config.yaml
init_std_up: 0.0225
learning_rate: 0.000393
doc_mask: false
train_tokens: 518400000
Each number is 128 + 32 x the weight over its row's rms, rounded and kept within 0 to 255. Layers, rows and columns count from 0. The size above them is the row's rms in percent of the matrix's.

# layer 4 MLP gate, 1152x576, rms 0.0333, rows 566-582, columns 0-63
size [103  95 100  98 105 103  97 101 112 100  96  99  96  95 100  97  98]
[[142 170  91 154 146  97  94 113 178  85 103 160 175  57 162 141 148 199 154 147  75 174 119  95  63 127 113 126 112 166 111 122 109 121  69  98 128 157 151 151  88 116 204 136 169 102 113 115 178 180 129 146 172  99 120 149 125 162 133  80 133 129 124 159]
 [149  94 127 115  65 141 109 203  86 153  92 164  78 145 106 113 133 155 127  69 165 136 117 115 129 131 179 135 139  80 144  87 181 161 121 150 221 114 115  89  71 130 118 196  77 168 156  71 159  97  94 102 116 174 131 106 110 106 148 107 134 144 115 130]
 [185 102 119 106 138 172  81 163 193 141 144 156 137 129  78 156 197 105 129 165 136 132 116 141 151 110 185 198 128 130 180 119 177 118 151 141 107 158 162 121 184 126 181 125 148 196  91  80 108 140 173 184 131 137 124  82  97 163 130  87 155 134  97  66]
 [146 206  90  94 131 137 117 182 153 145 148 128 108 138 174  90 105 128 103 121 121 136 177  85 121 155  98 166  91 137 186 115 110 154 125 111 138 148 128 163 116 151 160 104 134 158 104 116 109 123  80 101 195 110 116 134 114 113 120 116 154 122 194 147]
 [183 118 134 130 216 184 114 129 178 187 150 156  85 111 118 129 162  65 140 152 114 188 189 123 105 184 153 107 125 129 119  70  88 165 139 116 199 128 107 155 121 118 172  99 108  88  93 115 108 124 143 108  77 109 189 125 145 135  71 150 142 125  82 116]
 [154 126  99 117  93 145 103 196 153 113 122 202 123 141 120 119 129 150 109 104  57 137 114 104 109 138 116 105 182 184 164 159  79 138 192  97 146 142  93  71 132  69 140 112 158 112 118 111  88 162 156 135 141 189 124 135 169 174 152 138 149 124 169 138]
 [180 111 192 148 187 147 118 142 146 156 128 182 114 208 106  73 127 110  84 173 134 135 106 167 110 151 166 128  92  82  85 183 143 139  87 139  97 134  73  96  50 158 129 109 130 104  95  94 144  81  51  79 133 143 139 108 179 109 185  94 134 131 141 190]
 [180 122 128  72 137  98 139 159 134  81  74 158 164 205 146 165  69 106 101  87 146 116  30  59 124 152 181 156 150 149 165  68  90 154 115 144 143 160  92 141  80 135 113 151 120 146 177  79 135 119 146 115 155 126  98 129 108 121  96 103 161 124 121 112]
 [179 140 161 131 146 100  70 179 161 131 169 128 116 165 138  98 168 148 127 145  66 109 142 151  81 117 139 137 135  70 133 145 157 147 137  79 167 120 156 139  96  82 134 118 139 126  64 148 170 127  59  89 131 106 126 124 180 146 101 127 132 147 172 122]
 [113 167 121 138 179 121 136 138 129  96 134 165  70 163 168 100 118 156 187 173  72 146 128  97 163  72 197 185 123 172 142 182 128 149 135  70  85 146 127 179  86 113  88 144 118 167 170 152 129 109 121 150 116 110 140 119 137 134 121 138 170 153 110 163]
 [149 111 130  89 162 195 163 160 128 113 155  87 114 114 124 112 143  90 166  95  48 175 128 111 143 197 130 173 124  97 106 121 160 138 148  97  85 127 109 137 154 119 133 143 111 120 117 144 200 148  65 149 106  89 144 121 132 112 102 132 174 110 119 128]
 [127 166 176  96 204 122 188 111 137 105 163 148  68  80 141 113 207 121  77  85 106  92 153 116 139 121 140 136 125  99 111 129 137 133 185 101 115 144 161 145 176  98 168 143 124  57  80  79 123 115 130 150  99  75 139 134 137 119  72 121 130 141 167 112]
 [134 186 151 151 152 116 192 162 149 100 103 119 193 132 148 140 173  94 130 122 124 101  91 121 106 133 138 160 107 129 202 161 103 138 120 165 127 184  83 180 144 115 110  61 119 168 138 117 118 157  44  88 104  97 124 167  96 121 103 143 140 101 117 103]
 [ 90 123 150 138 146 118 147 204 117 142  79 197 172  88 167 145 102 120 103 177 135 185 133  91 121  87 129 159 124 126 173 135 103 154 118 151 105 150 136 132 103 175 166 152 180 144 138 125 132 152 154 113 135 139 172 186 192 107 102  88 102 112  85 115]
 [176 149 154  73  80 128  98  93 172 124 146 161 102  98  79 101 153 130 170  70 135 136 125  91 146 150 160 160 113  69 148 194 177 130 190  93 104 135 148 146 111  75 153 128 150 146 114 148  87 164  74  95 176  90 134 166 157 128 182 123 153 137 145 113]
 [102 136  92 128  69 155 166 109 190 132 113 178 111 118 141 158 120 149 129 178 134 192 123 118 120  95  81 109 147 101 113 120 115 156 181 157 113  72  68 153 102  61 110 110 176  96 125 139 132 147  42  98 159 161 101 121  90 155 121  88 110 113 197 101]
 [146 104 124  99 166 104  76  94 189 145  69 135 107 121 141  81 193 136  77 127 132 136  53 141 152 164 108 144 123 131 158 110 163 152 169 144 127 178 164 184 108 169 111 143 115 120 140 164 113 141 117 127 126 152 111 155 134 180 148 145  98 152 120 118]]
# layer 4 MLP up, 1152x576, rms 0.0321, rows 566-581, columns 0-63
size [103  98  98  97 102  98  99 102 108  98  99  99  96  97  97 102]
[[124 106 190 133 133 105 157 166 124 143  91 149 123  74 142 155 145 101  72 162  65 120 141 148 137 118 111 126 157 154 141 105 191 154 117 142 144 135 144  90 126 132 168 157  96 170 177 153 154 184 132 118 100 151  90 124 146 143 102 102 141 138  66 153]
 [141 166 161 173 149 109 108   7 153 121 119  81 131 148 145 104 164 101 119 119 122  87 102  76 127 101 162 170 105 123  68 106 158 158 173 213  87 124 165 167 163 107  69 142  75 156 117  82 170 114 120 179  96 164 117 113 119 143 121  89 150  95 161 128]
 [139 112 125 134 105  90 149  95 113 136 149 152 199 141 106  88  65 118  92 184 129  82 125 151 124 122  95 143 114 131  98 101 145 112 138 137 117 134 137 198 127  82 132 182 108 111 134 154 126 123 119  82  99 112  90 146  95 103 101 146 151 117 116 116]
 [230 188 108 144  97 128  88  87 135 132 138 150  79 138 145  95  88  63  96 203 176 177 170 165 101 127 151 111  90 166 123 134 148 180  92  65 201 135 159 134 100  93 152  61 121 119 107 143 148 109 142 133  73 105 150 162 161 165  98  83 103 121 135 129]
 [134  86 148 177 156 121 146 113 115 124 107 169 153 132 124 118 100 146 138 152 114  93 143 128 213 146 115 124  69 131 152 148 101 104 190 107 207 114  52 155 109 144 145  56 121  95 119 114 107 145 148  91 116 172 138  99  93  84 108 166 117 196 135 116]
 [107 133  79 148  81 150  82 132  81  57 151 111 111 152 133 144 108 102 138 140 107 150  79 139 151 157 129  79 152 125 109 132  63 167 112  78 127 105 135 120 111 113 173  98 128 160  91  61  67 223 109  94 123 135 195  83 163 183 130 114 119 125  94 131]
 [186 140 149 111 173  77  87 141 111 152  96  73 158 115  86 180 117 124 186 134 137 132 176 210 163  98  71 147 196 149 108  94 114 185 118 169 129 102 128 115  82  81 169 140  87 174  99 132 145  88  68 119 146 129 191 142 110 115 152  81 129 127  76 117]
 [139 134 113 138 154  74 124 150 149 137 131 182 143 104 174 170 117 152 119 103 135 148  72 128 178 149 116 126 115 187 154 149 139 109 146 139 140 112 118 167 202 127 109  85 141 152 129 118 125 145 127  70 142 112 140  99 127 139 115 121 147 126 145 116]
 [ 65 186 112 153 160  56 131 116 131 120 142 128 144 186 154 123 156  75 144 176  87 100 139 148 116 161  92 150 135 114 117 157 125 104 135 134 159 131 202 114 119  87 104 161 103 160 156  85 167 195 118  80 139 142 148 114  86  76  93 114 103 150 155 179]
 [105 179 119 123 157  48 119 179 148  96 129 156 113  98 153  94  96 127 167 173  71 161 120 130 131 151 101  97  83 146 142 187 137 166 119 204 121 108  97 148 131 161 102 131 120 138 130 147  85 159  92 149 132 146 188 178 178  85  88  80 161 172 165  94]
 [154 133 104 140 173 151 188  93 115 118 149 165  92 131  93 151 129 122 117  84 120 117 137  95 168 111 170 123 157  99 104 113  27  74  90  85 176 140 136 142  78 118 173  82 160 157 107 104 113 129 119 118 137 112 155  82 114 100  92  74  98 124 141  81]
 [ 42 161 127 152 109 148 138 151 104 112  72 122 140 125 114 119 130  60 123 130 179 111  67 137  92 200 192  75  82 100  81  88 110 120  84 112 116 140 194 126 192 196 143  87 151 127  86 117 148 111 125 105 142 114 135  87 208 144  93 133 121 161  36 188]
 [ 94 115 116 143 144  71  86 163 101 195  97 165 139 101 132 148 161 233 136 147 138 118 112 132 133 159 121 100 177  93 112  91 117 104 152  82 138 112 136 179  78 162 200 131 122 176 109 125 145 107  98  91 114 110 116  50 154 149 138 100 178  75 129 214]
 [ 85 129  99  91  88 131 110 176  40 134 150 152 107  96  96 124 178 135 145 108 130 157 120 109 103 102  94 122 145 185  82 163  44 143  94 120 113 146 153  96 211 129 120 160 118 152 148  72 141  79 198 109 159 122 161 128 131 178 140 143 124 101 162  94]
 [104 109  91 149 189 103 127 215  97 133 101 159 170 154 138 182  61  66  96 144  99 148 104  77 141 133 156 149 123 145  71 112 163 109 144 163  82 126 132 113 196 122 122 154 163 140 147 152 122  97 107  95 113 136 100 114 228 106 101 132 100 103 113 128]
 [107 131 236 121 152  99  89 133 114 137 165 130 141 129 154 125 119 131 118 132 125 124 115 124 165 159  58 133 113 119 115 119 138 105 150 120  83 100 100  43 157 100 119  92 133 129  71 131 118 130 216 142 120  96 107 109 118  81 143 166 135 101 121 107]]
# layer 4 MLP down (transposed), 1152x576, rms 0.0255, rows 566-581, columns 0-63
size [102 100  99  96 102 102 101 103 103 102  96 100  93  97  97 100]
[[162 171 120 145 141 106  52 150 202 125 111 114 177 151 100 134  96  66 154 173 132 181 119 164 112 115 132 145  79  83 129 121 129 127 118 151  70 169  89 132 137 142  98 128 211 155 105 114 149 165 157  91 127  90 146  87  83 121 124 104 111 164 165 103]
 [ 74  92  70 137  87  96 154 193 125 131 119  84 115 166  79 109 122 112  95 195 105 135  60 128 138  79 187 146  86  81 135 124 146 116 157 140 133 134 119 114 167  88 141 169  85 131 155  91 109  99 135 139 136 118 115  69 104  85 144 180 123 190 149 128]
 [125 108 108 131  97 135 117 115 140 107 107 156 117 161 116 158 178 102 102 110 121 178 145 163 101 148 129  92 167 150 194 132 117  85  93 124 160 135 122  63 144  93 128  87 167 131 103  81 126 115 138  83 171 151 116  91 111 117 193 110 150 129 108 111]
 [118 136 134 130 145  97 110  69 100  90 120 165 104 151 151 138 144  94 131 124 145 130 111 199 194 165 134 105 118 116 150 126 121 155 158 211 129  60 116 112 102 119 122 117 113  44 130 102 150 105 130 136  90 130 118 125 133 130 110 135 103 164 135 184]
 [132 137 109 192 194 108 149 140  82 104 142 104 117 158 128  90 141 152 114  90  94  93  53 142 103 136 145 195 139  77 115 125 113 173 157  72 127 255  68  70 154 170 155 219 119 118 101 110 173 136 158 153 155 148 140  83 144 150 112 136 107 129 148 133]
 [141 113 172 135  97 144  98  89 149 112 135  70 109 134 132 153 145  61  89 150 127 133 158 105 105 136 117 109 104  69 117 136 146 142 107 132 135  74 139 147 116 163 164 111  94 123 116 143 156 156 131 147 126  87 178 164 127 143 111 145 103 128 114  67]
 [126 136 155 137 167 115 108 167 117 183  81 146 172 129 129 114 155  77 120 110 181 150 119 143 128 144  44  75 181 141  74 171 111 134 116 192 137 137 138 182  87  83 113 111 158  62 114  93 146 167 125 132 116 110 122 121 167 159 103  87 109 177 124 154]
 [132 140  83  82 144 121 118 139  75 136 112 131 162 151 150 169 121 110 119 123 118 137 120 101 143  76 171 164 189 124 189 127  68 147 167 127 127 136 111 138 123  92 168 144  57 121 142 129  83 138 133  92 135 117 122 150 145  91 117 133 132 123 119 134]
 [119 135  85 118 168 131 166 106 156 138 136 135 115 100 122 131 140  94 186 102 130 195 141 144 132 137 120  96 130 143 115 107 173 122  59 161 202 136 172  63 176 133  83  96 121 131 129 176  96 181 106  62 123 111 114 143 119 123 149 150 120 140 113 141]
 [141 162 120 137 195 156 137 132 113 129 163 140 128 123 101 106 148 118 149 149  96 121  95 131 144 123  28 115 134 150 180  98 113 154 124 141 192 216 116  97  99 120  98 110 127 164 144 152  73 118  48  82 128 105 155  97 129  74  85 137 135 148 109  57]
 [113 129 118 124 181 161 185 181 138 110 172 102  64 109 154  98 121  95 206 127  96 108 146 117 224 128 146 143 123 118 179 150 108  82 197 180 114 179 122 164 183 141 115 119  75 132 153 115 116 141  57  83  98 159 132 138 110 123 112  93 116 127 114 132]
 [115 127 112 167 116 118 136 138 178  92 139 150  96 154 117  95 115  83 117 137 182  95  93 115 161 134 143 118 130 185  92 129  74 140 127 117  83 131 117 154 110 146 116 146 154 102 179  88 154 128 138 101  98 154 156 104 145 115 129 160 119 129 103 132]
 [124  94 153 193 132 107 170 151 166 117  87  87 136 117 125 120 113 124 117 165 109 147 155 101 106 129 120 160  82 121 132 166 119  92  75 177 148 107  99 135 123 171  91 138 144 121 173 141  85 124  85 171 132  66  88 143 121 126 109 139 154 145 179 108]
 [105 128 119 150 147 118  51  89 121 145 124 128 120 132  94 175  82 152 141  86 156 141 144 160  81  96 150 165 150  85 165 111  93 118 123 169 164 122 127 139  90 153 101 106 138 172 196 137  86 129  77  96 147 100 103 169  88  86 114 147 151 127  92 156]
 [163 137 162 159 170 161 142 103 131 127 153 127  99 103 146 164 111 131 115 159 138 157 154  39 130 128 200 140  93  81 125 137 116 172  94  47 169  79 125  96  87 123 126 148 148 143 108 116 166 119  63 139  69 136 152 123 131 163 125  93 102 132 102 181]
 [127 113 157  93 144 126  89 135 157  96 152 152 127 135  82 158  73  88 138  88 160 143  78 157 154 141 137 187 141 140 176 134 105  44 174 104 170  91 136  76 107 149  80  89 105 155 114 118 168 107 193 100 100 115 132 108  53 133 140 106 137 184 140 107]]